python train.py --d_model=96 --n_kv_head=3 --head_dim=64 --vocab_size=4096 --activation="squared_relu" --bias="none" --tie_embeddings="early" --extras=["local attention windows", "value embeddings", "hashed n-gram embeddings", "a smear gate", "an embedding shortcut", "learned residual scales", "skips across layers", "capped logits"] --init_std_o=0.0117 --lr_mult_down=2.0 --warmup_steps=0 --final_lr_fraction=0.0 --batch_tokens=16384 --steps=6250
Each number is 128 + 24 x the weight over the matrix's rms, rounded and kept within 0 to 255. Layers, rows and columns count from 0. Numbers have three digits each.

# layer 3 attention key, 192x96, rms 0.117, rows 149-191, columns 0-95
127133129141118118151131135100127161109154114091137135170118166141141141126200053098129136119112090114112088181130093130149119101146107142106153122176090113113143128146157135149145115113122135136149131180136120119140104149136142102141172119122118101148112144167171092093094118089148122125
122094133136173080103120115110129113143092115108141129109159111094113131171113113115112139099109099104091087147142139115120138166156150160144161111122105115136159160162141130166172148125146143155147090152077109115136168126149144178180098148062116134130120129127138160150131130117146156134
110171151158160137097112132116113119130127125153125161131102131148139082153149136131118170076154141159147122109144113122112117121144119151116090059112152137153132132140145106097123080133125113121141132095109131169127181136106113131138109096153155083106134136133128131120141127136120124168
116108162107127099147140154158158148166095163135094074095141114156189079106097149146122101117138133122107087126143152172120134137120168155132147165108091124156143117103133094077129136122125189135133119105111120113112131129122151170095137093135104140093132132154127105164154165118112131077
108138130152130121118120202128149132134131107130110140118113149130141172139146100149138103124074118113103099138125124124082125140129095095163104162124167165139126125178148177153135084144104126120115108167149104098135105147148124125148144109105099130116126106113164113122119092123140107086
150097113137095119112096108108120142120098131155100121193114126095148121120155109127130159100091148157145129116150129102134116108140130121131117112100095135183133105139137124158137135101153145149135135146134100115141095080112093103125104135123141112126135149130113123145119083123077144140
151129133135141116130126144201080135147072119139116115171165114112157138095190131135115141151134147151140127121137150119126130104150135100151182125084110137141138122141145137142151172115128114154135111125166098138089175175126164135111084131102162145118115127091149172201093171141144120117
099166124137113146116091118134084114117097117126160122155127094151125139107125100123114143104096159144126090119143160070091123134106112131167158155177089143107133152153105135147101149138122135128107185145101106139128130139120105147127160159130136153154105088166117143151125093125135142111
124137148095149115132126096152086129108119111102178105139125116111093128092109161136114112140106094095099110127087138120100082118138136128132144133140161097089104165108126157091152117121075107138122149125124153176110125136131077120138104148096148138160133160149121129144134146154125124140
159132174135127103169119118155069110115103130115145117191148091105107141138128115167136166132089084119120133130128177122085101128137113158129173127149124122134147173127114113150188090114143088093130114118125132140116172092176116097161112126105105102091109173168146131187129175162146142092
106130118137175129103162115124146159140124125108141117125119156138090118123112116131119096167137096095143136097123147141112115131142136102093149121111125098147129154140114144125143132082129127157127123137133158159152143153168126116104145117138150112148130147121129142090107110118125126119
072147102131115146175160184140126095132116121168158171105132107156175084125128134149133126133141132100118126122125137137092161145108161158121150118135143074097080143129104122113089112100121150134144102127141202144060161143114144129055134098151165131145122155146147148171137129109160146111
111112132134100147160136119086144165149137140139131149152118136113099107150144134136114136100142119133161126133140116156128103160145121126067152121117104108161090150160104141117116113133145095101146135113149147132136135110115109091159118094127137092119114130125137131102095126150160136125
082161117148157099144132133120123114086075142105099083118108112127070144128096103110132143132066134127132126120118120130099086151113126153142170112114158128189151156131073129101141108163104146153130144130098113130119115121141120098123128194102135102157106126151143134122087147130131122098
135125138171121100127116162149125130127118127115094113135113173144125107091132103142113120127128118088127161127136124147093154137136136123132112113132107163173122130137172141165148112091127072099131120175139096127135145095169126078155137108179128106096100161171179104119145115144132134114
140126140155118107160126114112095134161147129151144115156101167142077141145117145090151131141125148172083157133079104091137124120158112135164102105149146130086112094104089148105068138159123104103205120114120153129122028103125132155110126106139106139109109078080170135087164099138141112110
108103108159131130113158090131119124173096150134134118094176134141110124144158125140094159104171133190098106148103141121133108121103108144128146152126122119158107134109102125152112105145145079174105115135134141122113137143106127127143128127130132125131138111114133146167090144153151095154
146149161132126110154142114164153150138124148114084114162115144158080114127107133148155137165195109103127139149110156103136130115086164112128123133137103145141137123105128111085146156118129184161065141149114086103154108114140180124134141138080104103125163188151093106163130102173139109141
184125109118144170162118098130142144115173124094176121146156096150097140130078118126090126114124101088157155120133116089108066093157108137124131129125148141135166132125139105113139108133141116160095189113115107154133117177111112117138125144140138100147131122141130125122124143148158138156
134123091099124106150134142119131108140090168088145148090159163073123142110112129137166097088094116124110129161107090159087128075123123153150121124106126130131113132135107075131124136106144135089073124126120127113154123150164103142136129095139137130156150165111150074188157161115144137143
128140160159124144133112149134130119147138123180129138132151158143132121132110112147130187123135122159138145106139150099152127148102124145144097135087129136114137139075121102092129126118117126123126142119086118127121110064146107134108142134120088101110119127159127157175138155124147128081
162133136108122117128142128107150141159139117113141114117115151111128136189112122129155128109116126147106149165144145134169115091133137097087140126137117108101168113113115140103111157104109134187107136115165139144123098120165148169166147183152122126121124128108124069142113169116149117112
150114139135141149126161123099172105121118126159119117108133163118125156090122163124096111174111122102139075122097139139066150114148145131108107100116086130130160181127155142145077108117137120153180151123107134122148131104126129111160128172127111157141125151132132133140105145144133097143
126169092113084126155137165150068144128109063121137100094099114118107137119132132127150123110119133133145159110172095125127113117134114139144120139149124162097103088132116147130132141096116113121116138089116071083091123178108142166134151152148092143120146072089156083109120104114121106152
177127076118140125116087147152118084126125108127134119075161128104143158115142105103145182110185115114124145127184143142120123155125130110147140169133111127128124122120098122113141096107170165115131124117117101105154114163159090109148114112145098124129115091072127137083076159085140125163
129143081128103142099118169156133105143149108140122093121157107136150159141112121113094103086175109092130072100125119138154087136176120112073146175119111096147114129113127176122137125127143140133150144120114142128117137124116150136176117121138101119136119116135122150134120129164103147111
095160148163136111148138140095127134116130137154119153118095095113144111134125116147175152108109128149138112122136106143161131155156134130109123095143110122140124126144106132095111138085185142132129114167122157144127123122103084093139120145148162103127159111102137119102114114164160116145
150129141104111146122144112134142121143088134084130102072073144121130158158135154156135101147095138073094116104096117122161146108130129100119149140132150117135127122144133153135204145112100116158123101153124111089102100093119159184130113132086149151126110104076144123132128110143129134168
126104128152139108078119121142125092096127154121141137120120104137141119131128091120123149140147109160158145140134130101152114139097151122116152112142150127135105102106134130151153111112167114144111139138091157109100114146141083092079140185146116145123119102088076161112099118097101122140
156159141155127142124090137139142132078100115122150124100101142152114083110142150123160165125109104160177139125118073153128140153130140106143120080097149135118139154155054108132169118078107166139138144144116128166125131120106113137103158158159155146135137107116136095109101110159152113139
154157082184121146133150093123097147113129160132111103111131116124138098099098127118131086113130125120128103100135127132138147115099138093097161117120132125124086103138120124120132156135146124127146076127107099155100118112151146141124157142152129122139156149172137123165153144140120155118
096118121089111170124138087104166098091125136126074139100138150098118146130146130143132128116155157121130091112133123143135150156145118112123122141162109111118092108130126103123152141162105134089147116134173122086118116062161141162137140149124138099138120069104152115124102174161119147159
089107118101107128093118130128134135152146137115156120154104169094133135137155111120101161123121131096125123157100110129114108122084133118129112119118107131152124135133138176159134123133116107092084148172126124095155089113126132138146114098105119118120099108143145103147115112131110101118
132135135152134133089108141145125103131151095142167123099129160075138127132125108147175102120161149135127097104093112127158147132129140104162111139116179169116107136177090098121134165146105130125131112134172111120161138138155106130131130146103150116113151121133158127121126125167114082103
130126133133096127080154067131140157110120090146123105112125107069107127140151137126124122144114126132112149103106106141130079112120115138179137146121154123111147125128174111172138129177108104101127166134135172159160102112105104086170123187114108132145079145120110134121078081125107115117
161111139135148114140162110105091131106083104136137157146150135121135134098078135146106089117119102104120120133145168117085122128134120145146179102140096118130164115098151128118172061101182120143131126101119161133133135100144107082102108108132144136162135156176115161135107115091153162171
112123139142121130127119104126107141150131105103125127121116148111120109085155131133143112136152103070127124124102140080158151138140138160145160109160112167115092107118122156091117114130101139127198130128159147125119120071117120142147089105123115125096146138136166132144107091171163097090
099123146108131096141110147154143141119091139132150172193119126133155110136158100145120180143092110138146116141128125111086151088153113157114094101138145136134092122118136131127114115104151128082134137139115170151118164131172109094141132136144104100100127133157121105107087104152121156122
203144141118115150122131135118123143135133143153095081133148117069127166077116138096153079082173132081149133125080153140122105133137189091126156156109073088128130082098215103134154079105094119062133135082150096154142120131175120154163143088087141108107116141113130145151119153099145128151
149156109093118143130143165145157158127145127137155117119161155109134154153140119147104143147133134139138133119133131165155154091124106117096143160100136142088144135108110155117142120137108126135130126116133121111112163137145142127121107120113108123119091106104139106119151188138122119130
149131133118163123147097181167121130147136131112187131166114128146162130091172119139107118138116116119120112130116129140148102160141116107079106146104133111128087126132121136114091125122098129165167103088151120151106112137129092119121144111143135078117111149149098177148121164106145094116
154099098140092119111095148138128106136167155110108093087133115100149123137117123090133120106138106109121130154091103112103119157129123143140098093095158115153109122167130122115149097112150083095152099130132127153107130140107159146160081123060094117144165159167123146109088156115152153130
134137138149140149137073129134084116130133084107174169153150148132132144139097093120133191077151110151121116120119150108104148125119125134137111137125173137102125156123149098143141135141125150136136141113117131132122133119137114100086175071122088106124118122170102141139137125134124149084
# layer 3 attention query, 192x96, rms 0.13, rows 150-191, columns 0-95
158117128098074178112120193103156057089068103136130102147094126160128136156151196143135126114118132095158085152139124131089147110109148093161173162103094120106118120109063116132146158164129111147162104140138110172132100135090120119156057160096151097101082142119109114087138120149131143094
136076124126139109118119140129115129125136136156113158172122134095151146115128140100139116123143162114088156111147131135097136149111111096082146177112155108136104127114175120178179158121135111109123106132087120134133088124159126125132149113150091089156122086137115107149118129119139122177
094164127142164147084125152110137144107135084162104166145117107110134147135126165152170154139124110189120132113131146111129134121115136108131101177108127144111143092152131140161099111145150103147102138157123147168165154115116105116120158097109110139137130128121167138116160178094117143153
166145102149138145143145208122135123124124126124133097102136117174122110149128097111086112097106081141137146158120120166126113101149129135155145175123107135094144149106133142134132114174164128132126180146142152115110167184121131121117085160122099117120144135081120127140135129117138149119
112137123088147126126153120155117115133145159140157155103146104090136126135103151113089133123128095118145087157123111131089128134109101164098091120102134121140108130168113104131134127157107111129165159087132100146137112106104092149147154175168148154141144156113122151097138132125152133167
126139156112105192115107132155106176113116165129110167143171124132169166124126142089145128106102122113132096171166120153134080153114150137149107116098158116101104096114095126140080112147095131108126133145073086128102140125110097138163142122151108149174074151113136153166130141108165124143
135109108135150114151111056105109114124116118135128154083139162161116175128095160105175129144120120079119080168136103115110144120144122111163109143141126143096134114135151157083148114118154126160138186162178102110147146116126131153150093152124111115121129164122097116094109140146134165136
144116122141133151112108069135157131166158124121133130103186128101105138118110133114152113144122143126126130129135110109083104130105125110107146120174102148097133186125169101134121129136133139127110123148165131138119125167155125113109140114143138136159126134108122128157135132129135157071
093126120143117170103134135134112127108114142147139141103122174150156115142064151114161188100104121159147118146134161119161120162107144130168102157127147142126115109119146155161116143157119127112122137180187119127132136133081124135100110134130122137140142161153129132088109146118128137113
145124089095142124119112120135153107131141171123125091141111104151084124132147078103098091081117149108123113125149123151113136110113118110104095074158092106146105142126097099126090143133139139142114142098132113114107126136113118096152157144112148145123094109133145153155120121161118121105
133127106134136166136119099127144171128092129140059104138164147145148145116174095137146133126147179138140158151160135082184088123166156123112136129119130117130154100174139124086148153120144136122102122135093151086087137116158119105109166126112114144089115115127155123096157156139062140107
096124105093148099108145123144144105121133129120145091132129144146065145130107149109140182128136156143142156104134093110133130158130150119113111091115137102178118132133159126135138161120140146119128093088136129120109122130093135135133124123147117192124158155138064089140158106116084107167
181153073126100139145148138138122118132147160120157148155074107130085215172121182119151138064107154136116116117147152170129141123127146140154120143145123139150085162125136123121128094115173143161154105130191131154097149167083136114112118137121122172099136108090148119112104126121153171119
161126109154168155101183186147096159138150145125148147103131104139125129112110120099093118114131101139166180132106137178141108153176140100084088142090136084160132127143097112182115138162076118121122112146120124169112162127151135149149147129083099114109142110141137156123136131135119137147
101144156149174113171118126152104153145183146132142096073122102133125136122071139157129110100135170084162152113101166147126146103116120180147137097115120138124132171117139160094130121109140137069111155171147128114118107128148113149120146135116149152143147129126101185170158107078166133080
167124131143109141149106087138166139112092102145080125171130148128128149098102145117143149101127151086132135077162143106126095100117142161109104153098145140144109126118147183157157114162134136126177097163075132083094137129170098141111113118209091119137109114144175090167172125132128084143
077156164117118114110134133132098138100126129159144194171130105103166120143078125099138129133143124142178130114126148107118164163159095141153119099178117174161136072111125095086113079172115141159147121134147096151141128133066095071111158109148103136122100131158125140133123159131151120106
067133106163143125139130099141079097105148132102151143144129160095114150137114091090157109105121140120095148136151105108087120128126129123097153178132146128174077184168162085136116138101116153147161143102128076151133099135135131130118138118119075090171137147206113145147109120152136111147
108128104133085129087102138105119159134176115149121119155181082126124112126104120146141152162131081144149133111123135129118110116162122147096169140106156117107124183115112136124127106160123152154093074073170125153117135108155106116120174142132097131101132105124168166128131099153123104118
117122153143146132144118127133089114107115151157132196136141162101166079099128147138133117105152090103160139102113132111152113114135120157131079134084168185116110081116151155184116115121121106085131128170208107128105155077134111147109122107104121102164143117133150121113164109073156159145
132147157154072144130129144156147133106153132120160094144121138127146182090126112151093149162135112120115116092095146147090165161118149157154102144136135191092141130116158138171095108127129145144111136106126125159091096128090121125144135113099139083128150108152124068086120130115140083142
142095063151087142159141165158163143142156124132095165133144108148105127142164150115123093116167137093127131123075115103125145077085206098109146139137081134127176168125139138135113130146124080161151123107141120118155126160133140127136091125086148116140156074086093150139142125104111134122
160162147177144129163107162110125176120149121140116117078132108160104153116144108092158089149090121111094142073122117148162131136145090094120129135084119154115113173103198109142132097128141141127126145092103121128059141110101135153118104139127116101134070158094142135169098134113185150146
125152125154128120181159147090136163122090103114140111152134155108104138132151117092133135119128087123117120102121132190144127084120077108110162133133145146083112144103097114090097169100105087166142117127108110140107114085115130089078121124083130150144064140107149100097131143150147120120
150127114158140127152146150084150082109115100112072126075139136142093158182140134097140092108147148148119127102137109078132112157155120165130112162121130109144117147112143134157102114068122112161136136145137112101127113157075133127162105133106151126168115136153118162099126144152121115145
101124128112155123132125135124132105143134146166133110128131097142118140123133144104103139127156122113143070085091172168138160113106133125160121093145131123166157125132155096108122116130101121123132122114137134126116142125090114099138146128122134152141132117104136092131116079097113125118
138145155139125176133140178133180065133144139083122125108112095120164085143135115145108129112078126124168139112108157108180113157128130160187148141147102139135139158085107106148167089176117140126106160135087056117079095166127120122100125142130169112139127147096121125113143151129134143120
180082173138114117142151111144136086135100104111145131127082176122128114143156101116099119066111115098104112096127160158169128109120137150116114095098138112108134136149120159093134138097120143147156130121109123130099122124129159148116134133120173098097117152106157101129115137136145116113
110093096098092121105154109138154093121160145124135139131104124131166136133161128137129129105116123113120150133101161140130145127129098131144127114158124144091120091127143104175151099146102120160096119091102109119111144100140127111107094117095103159117158123087159085134117148118136111097
155110108145124103114170111130132166147143105120144099108131115126114172134123118175150109095139117153145114148131097085109133159119146136133094101149148101153110117138145124110148056128112159116081093080146144171122106144130109159146178126133149121113108116128135139157122112172136152168
161123115118084105137138162129131130149161109109144119105094145162133138075141162143107150165138141143160123127144130136178151185125111107169162144141152135126139109104122138118158111120108100141116112138140116124102149136167113099101125120125138132114112144106133129102167141122160158146
122103131122137112120130106097112109106125129144139103115111107169108083146093114136104137153099112108120194175125127161138075102156146156085136154154106129152134172119060135140112138110151122113147088143137073126120146092088123100140152171116107139086171151113124116140148172145115098137
169101112135117104144101085100138162140149119115158104100099116116154131115155119120141102136170114132167124131110125169085117121139090104159121136147154090115101081113118111105125107187103116132138101179152126096181131146128101129184148147139125115148113137106157101136133112108168113127
146118147136124122130108078134136138176114133117154117092091105089121091091133166090108126102150124109091172154117133149133164133120158150122187135129140174096138135102102123147131109150115152132176099136135147118119135138106134120141112140116167138142141104099112133142112108149167127063
146140104110117158144120114135135133148091109131112131156161147127121062108136132113125128101134098069109096125179116114124165106098127104127126145116114096109112156145148136142123161144129091121128144104136140163146151134135144116100148133103142124122137130138145164126116104110130133117
160075087117176141122134119108135162154133119088105099101149117126142101110105142124133095134112137118155116102129112138134123122128122088144129081113120133139174119082120123141143130139111133098111127150124130178134123138139116075088111157123101139166130140147078145173141169096160133086
112116117178120129110131132133092153135137134156138148145162131171153100142133127098085169127135110121100115127146143137139135110126142095115111133137129129156153123145142137153136122123153141084115134094129121135109138079093138060153162144123100123140116131130143149155092133145124136082
140141110148118154102133118140101113171130106146149100123138120147143124085119126084145117117155090108148139082135138101160159160094127102135155123135154122123095169111148136115113148092144116111064146155089156171170113177096126125109159101187103128150122146126103134184162211140104108180
115148132136114121089110148115158168094133185118165130121156147114128135155135094190121112177094152151108127133160136118154125120122138122164107164116167094114064136100151178165103134121115123116115107098107093116148119092114147147161135143121137117164132132121143140096086152137099124148
151155091145109126135139090130119135108145148140133128145172157134142158134139141090132106152084126156098111113139121151124103099124167163107066124099112143146095117149143133121095119135089119066117125118154100111140117145131157102144131113138109152166141133153121176139173155095096127146
145110111163096156127176177114129074128107077092123121140118142120122152145168116181154121123154120149133171108162127105118128112156116150122147094158107156123103151136111157161158152132127128112140134100127145141134103177138119147156103134147106131110063148107117086126135145126087117141
128117110149126095127113094106098130125124151140144182106148192086170074136112103118158155098133108150122132148152139101114092129133094123128116149124133154079142089138132111149125131099091144103111145161148136121116108075118122130110125135124124118124106112127100155106145107127177120141
# layer 3 attention value, 192x96, rms 0.107, rows 128-157, columns 0-95
119118138114078130156149118135106128088120116082109182101094152116149114063162087185145139152143109150179081168125071118129102165151100101135147087100116122142120114110118105139144144135095099159067121131139154118116124109123139148117132109102071123161165119121123099133166146126154120112
149135087115107109112108126135146138147150113109127122108160073120132094117098144093136152133106149145171106125151156098093172147138087078122115137130107132136153118104127120143105115136104118130140113152102131126130160121162151146138168134162138108124124106137127176154136126174136124121
108158170165120101139191122107145163096118144150164122174152124116150117085156152139166092102150171116110132137125104124108130166062102146158173106138100101147141138151123159138115167127080112114129180092066151104187076157166131144143109121131145085148105129163116116093094124064132139146
156131091128109112089160125134138095098117110122125085102110122109120109122111148153137142157175130172110107139117133092114175115126151178121124127146124135141148109155118136155112166117144163182105106128114128118103151097142174149135166134128139104127084092102122103087165142142116109170
100128121151109094095150177133123132120107139105118119134160145127131119156164176133147130132111150156123109167100126165119074133146118126146134155147141144148117137150172152095124187118141119112154172094132090153128154119107145163125144111201140102077042127098140172139155148197104103144
090129152161147142185133122146122134088136105125106131160136138101103154128128176142120103136061140068111134141144112142133134178119183149135143116132153127123127156140154129090195104133141104107124154118189100180111184124082103122132132113145117126071163132123170117124083133117110163125
155105131130100146126121153132133113134148168171139100090102165125134127152180102121129131133084095131115122141149143125157133149159132133149178135116124124115142151090085127134124098116119173102129143155120111163160130114125217149093152184095120147102160126047110162127134174122132113132
157086140101123168125097151125156108128163140104159145133122169131126112092141162086127132101114144116105133118134132166113092159102114136137123139135105138106127143121125122147092125146116112121154153135128151147103133108154142111104108168128144131148123153163118084120129184134123147161
159178170091049106156110153119133146119155110149130105182120141120125160107087178126077105123152125098139164103127143077132133135151177108096156142168168125148160118144159182055145111169111115155122130066115094096138105140150169136126135112078119153121091105175118108109162169093121140115
101115139115132164163165140111108126172125111128106105162122118115109158101147135119103146162107161184121148099130117145120132151164127116106128089122100188153127118126105157134155144100159153146085172140131099089124143116180104126109112109094104111125124099127077129128103098141099112127
124100121102146145160124132172126121067142149131114098161091146120134120108142126126121117119162122111086136137065118107171146127149119116114167134157132093127136093129136117134126150156128110174116134108151158153150130159095127155155137136090118151143140139129136087099125118095123074094
112124160174137105144149105134123136113099097119146097088173137126119085145188149094170129131097141120122112128169118089143147136139088128149125136112115124136147131087140140088135146097160149125110149153136126115144108169121144168092140107138128070089117142094077173178089152117101153117
155132124119170134175123139198144126148138119103123095124131136168106097084116120073123106128140094130103119094112117096119134142170078122150136139134064140175146100150116068161069062162162133204130193122121119125171167139121138150134068142104118150127098146133095125147070106163144109116
148114130136120125129117103136146107130143105111144141102121135122103129134128102123114125120099138121110112136149118119112129138126129136140117134111111138115124110141105141158134120106123101123155141139129119128103128103123107111098143121162140115084112109117156139115122134152131138144
132127131110125126120115140130137135155132135138121124110126119129128127147121121095134126123131117096132132099132138116114125111102119121126116140132124121111113132119150132141113118109148120122141139120100138148153121136132125142144132112109131139145151124120132159135116115143137121117
121090153102129111129091107112105131133167151134123100141147120155131140118141059069108104155119100091124163153077090159120150126113105095167163103140123156166169054148122137126135167130094171126179148085164112110086109098129064093147086127136138152121037150117147083151121091163136101144
096081125066121107145156134110187141101138129122136098103118160105115176126171127096136113118116121145124106114091127115114145160111108130082120141145164172106103114138123129126155116156160148165132127114127142163154145132091108159171148135129115126101181159134152102104103097130071147068
143107098137161125123138121150124116123130109132142133121112134131132135126152116140112121145105137126140139122141126150124116125121115096124122146122108118123106137101129105122100128112143132105109133131148135153118152118116135111146126126136124105134139108110123142121128130123132119096
107138145125185182137169117144121131163119146171109146137104126134128154140104125128106133119141123104124128114122126158128138122074133169151151067123136110119151119131131155150170170105123140197118111147120100082153146114109102142149126147167110160178170120086156099120084107123113112137
160123102174160138124111132160115088124143127144127101130172087142139121140119152100148149140095117111144153129092145128141160118132131067122132101152134112147131119107163135093112146168129148093106138136136141181136170143104168139157129169119090156137178100121129117143127130082130102142
120169126115117114134131116124101144120145122119117113171108107109122121090116149146177105145139140135159140176114139129113160147133192143120130109124124100104171176099137133144131100146116173119147174139143095154105135127142156142150178118132069119160119098147099130085113134127149101114
081105178167071141112125159104073119123143144103113080099072115121097067114113181110123133136116146083113138119111124112065149123161162138128133097129115129116112163165173104131154126143125136101096149127169156165163145086104112178212121065076115157099143115125139137156128073156193149152
128132160140116114143117116164101113184139116141115132101088142137105158123122093123113144157107109107125123087143125156111100124129123119155126110120123159106112095140150119133123099109108121155138158117135080125106154099111124137102112112152091152128129099088155116147124132160149148123
123112142099100124125125146105141128122124129086136104103141106135096116121115137094143129126129124115127102142101138096108159140135138119100110119141128144139144147148133153139139126156130115129140121142121149146154142130133125140180141116108125133102147141162142132115122123153115136139
107126147141141116119108129166137147135120113131120131137123120146106126130129103124133112101134124089126141130121148135120104090131125141126104142118167105093111121116153122127122133131137104121160141132125121140131112144108119132120128096159108110111131142113150145154099117141117131101
123106111141159146102141128131125142121144130169127158164126145143129142104145149116125165089141135124121119073120162159126082096114116142096106118134144123106087147101133104084073156159156158128140141145140171082116129113119147163122111152141127107167153151126131112143123102106113129102
139121184135146159112121090135129138184134137111148122116129106128116087115105181071144146096090117172147114129097132141094099135113082069118115108129118154119112154080127166092110177131117150153126183133132144067187140085078135136160112135148105129131132133134137122142124113149164163147
125137118115110071124083107100154134111124156157122158147120149073171110100141184135112074117117086181140133103154101153127115143111105110130114156123156147112072106124177138113137116145108146122099083119116112113100113119114100081151115136144130137146091144129106102146159131131123158131
146145134067140120114163121117137166151153123115092131125144110111129179111103161128134094166118092110155088146132144127114144145081130145121152121139146123139109143139108163133123089161137153100086131154113119132146151139107154133132123137108159133115144117117160149107116125142100144141
143111150142178138176120134165094096157152067095176124135133108129134165110155134108091132170123146150120114115150157153104106154173119098109161153115123142147144142127107162078080105124121110077104148164152088112143139098107135120167127138125123102125087120119163088115096102155095177094
# layer 3 attention output (transposed), 192x96, rms 0.0844, rows 128-157, columns 0-95
137158138147139133157094208152131150086127129158141122127163101127134110108141109141124107160146149116123155121152127167148131109112126134186129137114157139158130139144139115156132143169153190108144111144090129158134104146110194113135153103177146127121120142119120172147184126133140146123
092149117133119162117141123143093131121126118127129134132110134119137107129143145114154113127147081141116126097123101138103114162090158164109124141145151091151109132145104122160177103153137121162116123101104183119106085159095148163097106142153101137160151118122144108123102135087132131155
151083133142128139073135141127163115064087161095148108076105087131183076126110077118123130155099173098153071178153143100128157110162097119134121121117114120192122108095121174083105100143157150096130125124114140095123167147087124112109097099135133146092161105046131129127072141154134119143
120129125151093101165109134123109133156159142126096146078118140100123130071135149140134110099121117109135120118146122121145096167121109169100122112127125103135135144146119105156134147191140124130128107113118122153184120144134151097135096158138159138159163110096133161142143105102106139105
135136087148091099204140146107130134130113072138131145104091123109096091121116156136159130102138144145177116138147154132129138138130079175122166162105127161122148156140124123131115093104167161164097130110157168167121133087155124106090142174133132133093114103089105135159071185092123164119
138130117129085136164135129135166126131121124138137153137104138129158149225120126126124155159149143128157090138106170128147113064175140151135150164124129145095094139125142126078081118020110129133156171154150120075129115126183081098176122128142134135116088152160099092108087131148140100131
127138098102102132137130121122152153162122112124135135106182120133060115101163127143121140145160180095123121138118112155129106160142113163112154151116141137118097111132164106172157156132142106119118137087114095122074162143122142163180128154145088126108085157119138151142113094139112127105
084154140136140124134146120140152108118111131156157123104116078125107161159128127048155129139112148149098113111050116127131112127174122120121153138097167133089145107120131106124123104116137147086128123084110154129122130120127130138152106100126125126141139114109165160135104129146120132055
163078087156156105119157147109137153111092121103088139073152145127189114160103158135119102106093141126115137101162131124123100109091113142130178076141142119096169096117162093164109151090179126121156096142130146097145146082157110097125102092106135161130148137146130061126112072101131089095
159105162176133118119103104185128126134087153171089143081104093122129113103156101160149108081135111105106114161139119121139138134085132152126132159141095105139101103170118163140126118095116143125167156120142132141130101121099133103136139194141156180137117131148109133110129128128117105128
100137105097108130100129154136148139164151122129121132104116140163134138134107109127089096141142155136120106119160118113187134094132128081092141074111163160106139131145130155113077129176122141137162118189107100111132146112135135121161126110119154109119120112176139160115131152086117137093
118170111165104151140140146100150162128104159113155124141085108160091113117118100154088153141178129126121119189141147130109117150128112170095110148126129137187108121117118108119128092119116122131115173111115144125114131152064106130139104177174136146157107099112139108112093144141162148139
068127162125148156093142044133121127173099140124082101106102122174128115084130121105073131101202126127084106111118146098153157113121168120093130088097120082096105101128120110128101133137116140145159139131067182142107108122133148152143132120173133159113133128170157121129126145078130141099
129149153150114128111075120109117127134130161147136151170128103111127131171139168123141145113154109092127119121088161128101098151152131167144147171139133107121091116101135086120119125096134134120117112118114123155124108120121120106116120138153112129149131118120133129138128141140146133139
101115097100147135112133131105104147108110121126130142149136139162145146108106154102124129125124130133113148120145123111087137146113158115106094137114148112115123134108134133106160136131102065183143101116132119104108156130104112178123136132124107094098123128154125121129107116113132122154
124122147144167095104115117121120093166130106119114125134110117133124168174132124150143118077153148099138103118139111106096160061140120139128155128127137103127123119107173152114119108142135126118109115166102152134137151048159103094116173150120113126061157124158126130094142208145114151107
136176135090095170163116157173150129159135120182082155118121083176142137147131161127119073145117150112089124126178139127129072119146117134134132126131129110144144164144139149092072116142076061146148145144153086151117144129139159128164149110118123116116122102166158123146076111085154158122
086132126122108148137146138142145136145124098134180128146120153115111115087139131120120152149164129141149141139126122164157104124126131135118108159123149151089129118129115164119123133123110130157125134148117117145103120125104121151113116156117190133151123161136153168123128120159137124146
131123096098129084059096096132094088132173124143139108114136187149177186126122105145151121117134098098120101132142131099156168149136124123122114134117098111146107157144121154061108125121092124103122160130148096140111124147172129127191148110108126127078126118130083159105135103143103082156
071110066075088136144156106177134160145142107107148101094093184129131135126121088121124123140154153154137134135161080125138116135130144144099103106117164131108100110154137142139163116143120110156132125155110117079123121133162119143146130155118169076150105147164139136096091130156093122101
150113139147111103112146157123136144125105117131083164090120132136117108097143098083119101156128127143135123126150141162154142116161151150109133154120134118152092140163094154161177141112123130131131123107114153101139143112179095161150098132130151157107140188124121147127134102125109084148
140106092107136110176099121123142151112101146169142171115141111124151188156125105109135096144100167161109174137121183121122151102086125158113091141107135114137084160144121140122164153096096139186177116135123132047181147118166132143122141112169117119090084178172078128159117168110142151114
117123133131190074140097119123114132115102133165100130149177131123133159122125163126133117078188127098161157130113171134107141149138149166130135178126136095081099097113160109132147159082104134133162108138113119151113089106177140109143169109166129138111133157142115113147144114142132104148
143134115107101161142101118125131142138131121160100156116102099153164139165120144100118091128099154140064146122149123117103110120101133128131115105118133091143099169134122085117130126134123095168134106106122165087148138132134135159138123120144099102104125114176118129135098132098146149121
120147117118130121116122131081125133119141124127141140200131146168128145135076143099103117139151116153134147130126187126134135131135129105113128140152103170116114125111126143093132105108102128162127112140161115134100140113140099150112151093125134112117110113144148110116124140114148116167
105134122098140128147163131174131076136113110150192141125103142110126143112113076100120077145078122159105152143112149130165131161133089095095117112150105166110154104142097215127123097157102112120112139125178104165104099144128142137105127078092193135175110080107141156135114118127112129139
126137103102151117075126159185110128107104121146179112097086137143145129126126091128117104100108132153077180140102144126106151144082151179132132116087109101174119123158113140135143114120132154140133160097126159162095128138175164153094139099151142137094123089165098159175083147172134096087
128155128144152142148164180147149138103138121103121090113136111123122145144127128142162185146119130146174126083105131122124103124123154135150154108126151098155213104126129165138120138110130140109121170125155135180158160106150127091089157095098125141144148137126151083155142121131138147104
096113125091089165136178139152149124131121091125109136131134144123159124112131114142125135134109153095149103100112145119086080101124144131140130135095122116142125143145139119124131134111143066170157114102139144122098125152155134116142092142122098150109135138138104108128092063159124137118
103097127140114104079148081151192132170105132155140108145119107108120105117108098119147090109122138162081153132105120151118137116084126177133125137144114140101101111130135104134092123073131129129148153132138171137080113129164145095151088127142178167157153121161133125118120134158161116136